Each number is 500 + 50 x the weight over its row's rms, rounded and kept within 0 to 999. Layers, rows and columns count from 0. Numbers have three digits each. The size before them is the row's rms in percent of the matrix's.

# up: layer 4 MLP up, 448x160, rms 0.0722, rows 392-447, columns 128-159
# down: layer 4 MLP down (transposed), 448x160, rms 0.0692, rows 392-447, columns 128-159
# gate: layer 4 MLP gate, 448x160, rms 0.0749, rows 393-447, columns 128-159
up392 096:439462520561484486495461533511489456574548456566617496485412542475545513534489545461530506382478
down392 096:597624443458481422467481410595499523460509504466407511359505484391555489449525525501478564548420
gate393 104:531521551454527509504462452514576446414444522424431494508473545538480448457574458589501466504522
up393 102:521462517428456387463544459515432486456468539535508423433463452521519482547422479473519519461458
down393 104:478573493437527509466522506574505532545513426486546401418444504484542465587420500681501528392440
gate394 094:443556476393513466620474544510477395540545427599562590463398445560360559577545469537477438520457
up394 098:463562532546528457558439528520517582515494487515513478396344463533425573456435543509501477530563
down394 100:567467543518406621509471546411386552414491537499483552455463450545490444443439553449482474459548
gate395 098:416464397420542526586545486593518485624611445491521505626484517453443542539551411599436514488435
up395 091:512475536546439493500492520395423574583531491560445578476498563458433480515441529497493467513530
down395 095:521516584466475451465464423523491533458417522534424471444506516463448476531476622495473501504497
gate396 102:496523392497520447577495469551522503430496433521541395504438542560555507521509422587510493479566
up396 099:503501544479540472499425399539451455531500539559468394679574496501545512499481489538472477376577
down396 101:486515526490570577456557532508461529512495576473423503528611517465537483445530421437500400451553
gate397 093:466542524529514461540503435605483469591483506521466436460507506524556510493594478453516522538529
up397 097:454436553451439375490566483480519481470469542463548593534469593491481417565442570480498439570521
down397 095:570535478447561558534501449652535484551502515562497543398388450542459510515572452544402452464468
gate398 097:536525444492511483597563520534604517424439488526518498463430409505553565415502546500477518575520
up398 100:440496492443454454438482503547424507574411582504478484491500554526610465445541546408472520495463
down398 100:559521537570561537514566480522505460592478473463499477482465505594456520562425475584529524511500
gate399 102:497517490458522499531570499501540510504517409522495536533584442567424481606499456589472434461518
up399 102:454523488484508462456441576526409571526561570562590441441572598565538469461473502454460546521583
down399 097:452518427407447440464497562655435561432532500268499486542404511542548481539465563482535598520508
gate400 097:541503502488562558614465504524528514585453450559536479492451446528493635462458465555498456498596
up400 106:494519499477402460500476440500578596553552480566490605491497395615445573483495529498401514550441
down400 104:445461507553490444523438535352453455505576559470537562526430579542558528552517483558500528615532
gate401 096:562542495507468470525354462457522465551519504501506530495517542524594443483490410468472578525525
up401 097:533518502518481488541450488496493524480422406606465459497529518530539537488477530403514599449456
down401 097:467464458518576474420465404599499505490499470526390506489471411456482536522556540466528415511499
gate402 092:538499537553579553506453487487449442449609574514480486530556438469407515469510480511559492564510
up402 091:507458506505513449543420406513601558550484504484562477429470495583469521519515478367493520543389
down402 093:521594528433416500408499401576518565410565545382561477510465502508401467590462471498558495563560
gate403 096:428555419490538415498528529573531431504559530468505450561435471470601556507545453574529465462478
up403 096:525490461426537624601500534586524448519554420429503471590489519519469565454552435542516492501521
down403 099:502499433447548540522537478533542373460567482421478536524517454521545530448579471577434489488508
gate404 099:456539465439486438430535576526457494553515492421488479606436500537587535465553517517611475500535
up404 100:534508448513497462549508504456585562461531422495565453473520492522516560561422512522479475515451
down404 103:536519478453421477513545372518512458528473494522463487505466614547506589517549492527526537394514
gate405 105:475437508443531501502551547494542534489493496477501487461476438568441482451472556578426558478479
up405 104:466451480460410544520452580433625517482539435494516448477442536599471557552535488462561453491504
down405 106:471519494559424507575483504516438555511542618480478514507364418561482518579438477542445466547523
gate406 110:526468498439533467492556570516508455515426362483489420484394506522508499562559433563495522509418
up406 104:562447494527569532530531432510524513484586480532451600505561604468596544560430546495473479480495
down406 098:543456495587484440502488589633470527510484406469455509497527409378555435484471525534544589439469
gate407 091:474494479395434494571571485477526412510562448532457419530550497537497527576531471512460578548485
up407 100:511495507602560473505495547524454607444524603483516525443520542378439523491477523503509499448580
down407 084:504485383498505466519578443883523479483539541382479510450483521533508526475489561534540486487527
gate408 098:495537459470585537565569517552577432526445436478574462629415557509584528471504489564498524461465
up408 099:418541436436483511534441463600526444509630520459455497545509357480419447507665426521525478489565
down408 104:477554550558462483493432425493440439480537439549486524560419468575504496510643517548469498486570
gate409 098:442517466533591527542473486520534458502503476462466507492415499487490542461513527516446462487434
up409 093:568586467397484550530566497576556485496538485459594497575543516482537455537572396474530626472521
down409 098:455575397540438538542545490526434448422574497468558560531589451453524489518426384467539528551603
gate410 096:501436503498481544448424575487492618459532385459463458502535558460547442477465410530489474486450
up410 097:523562485539480458487567473503503513479527494532466434550531560448539555532476410521512587349474
down410 095:406458492514502382507508439444479450463547501468556453418564496507522452515543474533431504560557
gate411 095:497507396520517577584476494593539540562482436441550527491456556462456542477545474485459469487490
up411 094:500622499541436468475436469499486453396543493499527440523479572505588611567491496555514453483455
down411 094:577573454520502438475545421542511451487484495529529554482477490510493524529545639463509509436399
gate412 095:450487568497456526421546524523460488525557475502508586583490494548521466539587452499450436553490
up412 098:487432533531489531466573541545518552615484514464460605514514523514418439521509490552474375558557
down412 102:441499483577502520526489559527510529634430502536474518512482482383456471479529550438430459529386
gate413 101:515602535465451484516571511528594571459508550498531496516476551473525436449522515457430564585463
up413 095:487471482574496521479521536437504499486464499482604517508522633511389522511513437451430532482514
down413 095:511462406565497424522526531611465400580531579448451478395498545523598545598541436421497473474507
gate414 105:472491476508441477516494521490498590493513458439459528465445510528417525504501486506504469510502
up414 105:400529495519484549469472522533553467502440443452502453497406518462536569433538425476583469479489
down414 105:565367612459563530499450490415506599482532452569536446476525536558506492491394559496463531443504
gate415 099:416551589487544490604575469480552458393528568471441449513496550377573466518518515494524500513485
up415 099:508365510497435464583497522434553492467578561520437550425399519420522474480531478516484566526513
down415 101:440470500528580469522455544574516506445476557505519422561480387536504455437532465499441505581580
gate416 093:482510561551523504539478585456530417599471500594513484497537380628512465530532511488547509436502
up416 096:548507504491557571496477516525408592525401494485527512533500550411492481414477494508489522548586
down416 098:482497549504525504415521539631518484548500584409504458462556458501489490524479516501546482469351
gate417 099:521519473453572465490399491543474455579508430458589504604491468616494543418429472539543458413489
up417 100:519480496511488519464563420504514562550478559460461457527609524408508534524533477445437494601522
down417 099:544531416502495418504529459493523448508482477598501500567429546514537539464415462526539568454549
gate418 100:490481506463563550438562512541549508476499503535559537580525480567594554478536500494544522437443
up418 102:490497583531508426458531538551471573517439437454564497532609542527584502470457480556453450489504
down418 105:530481445437524587476485534513506482531441501505494481505492554518532517465488469535541483487434
gate419 101:579523487468523546468490410569518528521574418546412559546532445471545489485554449477465489515548
up419 108:476520566472467453561537510498529525488458538540388429463406500584467526584600529456496526539530
down419 106:525431567552483488486530526323518520390541629457565544542491444472503496453462525553435481512468
gate420 088:439433422497520494471536450522437473564539501454540452463484497493497424515567443551499500547520
up420 093:584585469476501508569560557511543420531526444518528490488503506467498434552522463460521485386485
down420 094:577512514437492604609485532529547476500517529476492545592554527515473536521457408459478438523488
gate421 098:541474428543434408554536471451445460561525494534563506513502495495551611441474491535422518450409
up421 100:487495415443512518414549491496551431509566484512496572499515531504467485513477501570432482625519
down421 092:504467652474464614496491475311531454444518578467499549465458514449521444501516508543558482422567
gate422 096:432521451543567553559391536558503514554486427507503479503532487460443509448496477454502585426527
up422 100:492482473473509535528406509437449523505473493581516561540450511504455473627538594440468460532546
down422 100:514470520504453495527541526464599450573578519449460431494606473421444544471450468478525455473608
gate423 104:427542472460530519505541469548464533526514447454523590567523600422482481527549533531480611585492
up423 101:486458470546511528454401538509511519502489474540530440547517460587483466521541505466462539509447
down423 103:477533462499492472568475489474471568547450564596499565535541505374450508452587478548516495507581
gate424 101:437569399500538422515493564545488516458576544556533479462450482506545490455498543534548433518556
up424 101:576511555437479486473578476540527502439483438492430544484527501501464541454528493455479503455637
down424 104:534533465573453562470597422562440527422498556501477501469437426455470491477403469474548469566493
gate425 095:460564534504524437538477448480552429438591459521554428474478443459573517427478529507602499476456
up425 094:551478451530500518443517394428514487453505489443514518510511543508561513433428524485474566547541
down425 092:503472343367506599559535483592546554603476441444420477486537472512495519491526565489453623533464
gate426 093:484547458579450481485458476546504506464490484539530495501435591463607552585581523515438452526482
up426 092:502474468520519449453543500464465458495414408515536505536473515542434543568524463479465474462382
down426 095:451490457493386481456498540535483432483563466603554470517430496489511554504574477475467497560439
gate427 096:433449428434466596589514532540511393505492544509583475651484506447529525452634492574484555485496
up427 099:430452502497382566513467494369489518433439578592533542495537546462502441540538572502475587563466
down427 102:479548498513405493454514535403365567442436561564572484403538498498385502570468557420487467527526
gate428 091:422541500456505511490455532483422457548473499522540495560464529453516608470511453534480492470548
up428 093:567535519514574510519515493553520557456477483504531502478483407530580483450464508457525531447493
down428 096:480433399425445458462486504580501540434498515422499447528463525546551512570620542489514610410380
gate429 107:466553477476536435495452509525569532525617553505473515519511432440579530659621511488492558472481
up429 101:552517537529491521563513423479416439535575474446555515488496589598495498486481498551514462487414
down429 105:445487481423539509482482431533494431460472474503583521473592463542539460584438407519475502610534
gate430 098:484588423436441525539510502512475560379556451515447500440490515446583504541580552550494537572559
up430 101:587485481459563503470539501523446510508556509486512445457516468443621574568525547505530499468557
down430 104:512530477500542557404521447449525432473489471499485555490514462499504498449491383486530551530539
gate431 096:473431490540433554428459491492488619530524586439579525413465480454510485451525468512478463545454
up431 097:493475537436577517590512551442564535443565455468458457540532444469542537521588500553526382511518
down431 100:559470498449525484494522496536405452557408515503476508509488574492466523465504507557508477473443
gate432 092:481476537558497456491494476482522481472472426525474495479410582447415520620496405442461427495429
up432 094:471496567433531570544510539546549552550517495470470481564398576614502546511491448450516493479592
down432 094:523472598504450523487545480419459491491451524561565534474512517467446466445531492585506408567464
gate433 098:416522485414454560540525622490489546524494521498493554447598527491500454395580518622477499554570
up433 097:523484430559495469493473433510529503426486528500449506611465549406475555497475499449542508407439
down433 094:589482544485470525534474390553514397486487603511522534514524470509472533543584538607549518583456
gate434 098:414480475474449596478489565528538483522552551508497579440494380498418544491513466493487523570425
up434 096:443487476530502459464491469417485522504534423582533516531582477576435487472410462460429532484541
down434 097:561473532449538519471531481608463490536492541435603527432474608477512430511488424467628460450498
gate435 103:521527571537571512497600491524518501459559454480502371416565494486564539434457452509558531603511
up435 101:431506507522506480624503450402512483477565488549446439476506482454477425533468467562506440446517
down435 102:493441455447463441592413379648477460546467441529509492473551444576457424521516583432476562602434
gate436 100:518546478448492481427579522535536471494550450580512536482389521429629487545574544532539566542476
up436 101:523390507499524469537490386512507508580475504509533394480380556582567466513538508533530481606467
down436 105:481522454575538570504476560647469478436488490549494574522533500442512510554530552576487506500487
gate437 101:406493454498546520596560552511473392496432461501562589578505414482539452486586459461454564523500
up437 100:550543505456500486486533588409504462520536490499539447506534517534446492496335520505616469505570
down437 099:453473420416516440502496457719548512450482514389475495579494476573473449550439582446451521520480
gate438 098:482461501441510508628464495602515528514497521445421502499406489483554575519582399550507540579532
up438 099:445505555540518509488417569477557511576382485462429526393472435427595650480526442458501545467625
down438 095:482445513521463411372463541441409567478472534504573573429577518516418489439559493449409474445553
gate439 099:500541545557426450590497463484491515410624543437504531558546563507485477414498451525550460493471
up439 100:505485471577419537456565449486481470459551487506533461491448563515414460507516427411490500514509
down439 099:538486463448476544463482493429547525469440515455523458508480494399605534551542561606473449500565
gate440 091:479651494515498431544521530460527466468538474537431494531571434407492404531428487493412460543427
up440 092:522495548550465490526472449476469472534551488551453484441500574395440574537466448422499494533445
down440 092:505475547490504531504511503584518473528495396416506503414479432539453598514525545496393512435465
gate441 093:491474453468491517519577600523479512452500450488496467520554374383517516594458443529512431530464
up441 096:529422511521443402490508541399477439526551460584463391463514478525417365508471604578499558506418
down441 096:515513512475489436491450449444575495417520557501469516524510522544471517478502510450596496478450
gate442 101:481532475442567501576546464531464466502485557353392515577556485563560559492609450490540481599538
up442 099:530488515474494479508466564470501482509491472557559477475544486392469559534437378471482498471551
down442 095:518426479532504583599536544566457553478512544528595442514505437411498525509472496509413536447480
gate443 104:477499549506489514561487437531470503538381539460503581536563523512543503446555488518522521477525
up443 106:506406450499542513501551461497522483517512485549530582468537425477580515513486530434500487499511
down443 108:463464434398450473472374567461550533546529525437462460477513603528456449478457478512494525487484
gate444 096:386445485450506573448568505479495487586541552487499434536425571489567519448528548533383530597545
up444 100:531511573448562510529381487424542487477520490503556611469500497418461525471506481510493393401464
down444 103:465559498427506514474591471403483500457532453522516560526554513442481514533463544563473574494517
gate445 096:573560480530608404544574499500527497517511507498528488461522523411503637522483504526518617551514
up445 095:517534535468469504511505475584555526428484562494500507629571318468447518523472530379506614424490
down445 094:482502510487501483504493452398505493391435563423522561478456465551542467442468504440528515466511
gate446 097:471468484439559458492494494491505462494590468469581453544483496504475554508449483608485531482487
up446 100:583475469421551491409471530542534492483534447499482400460552485529467454559453423508476474544535
down446 094:518427617526521471543518546297475512493510435487474590470498466539441532503500463548505500634511
gate447 101:493563424399542521568456497595517449531540446449610483543462483537481496472500500568471443486549
up447 106:587438536527484504520478472405486633532455486544485533368547550489454445506384638506488460541571
down447 110:516466527607494548494553466511484583587497534427420571428497542486513537554481563534512526479514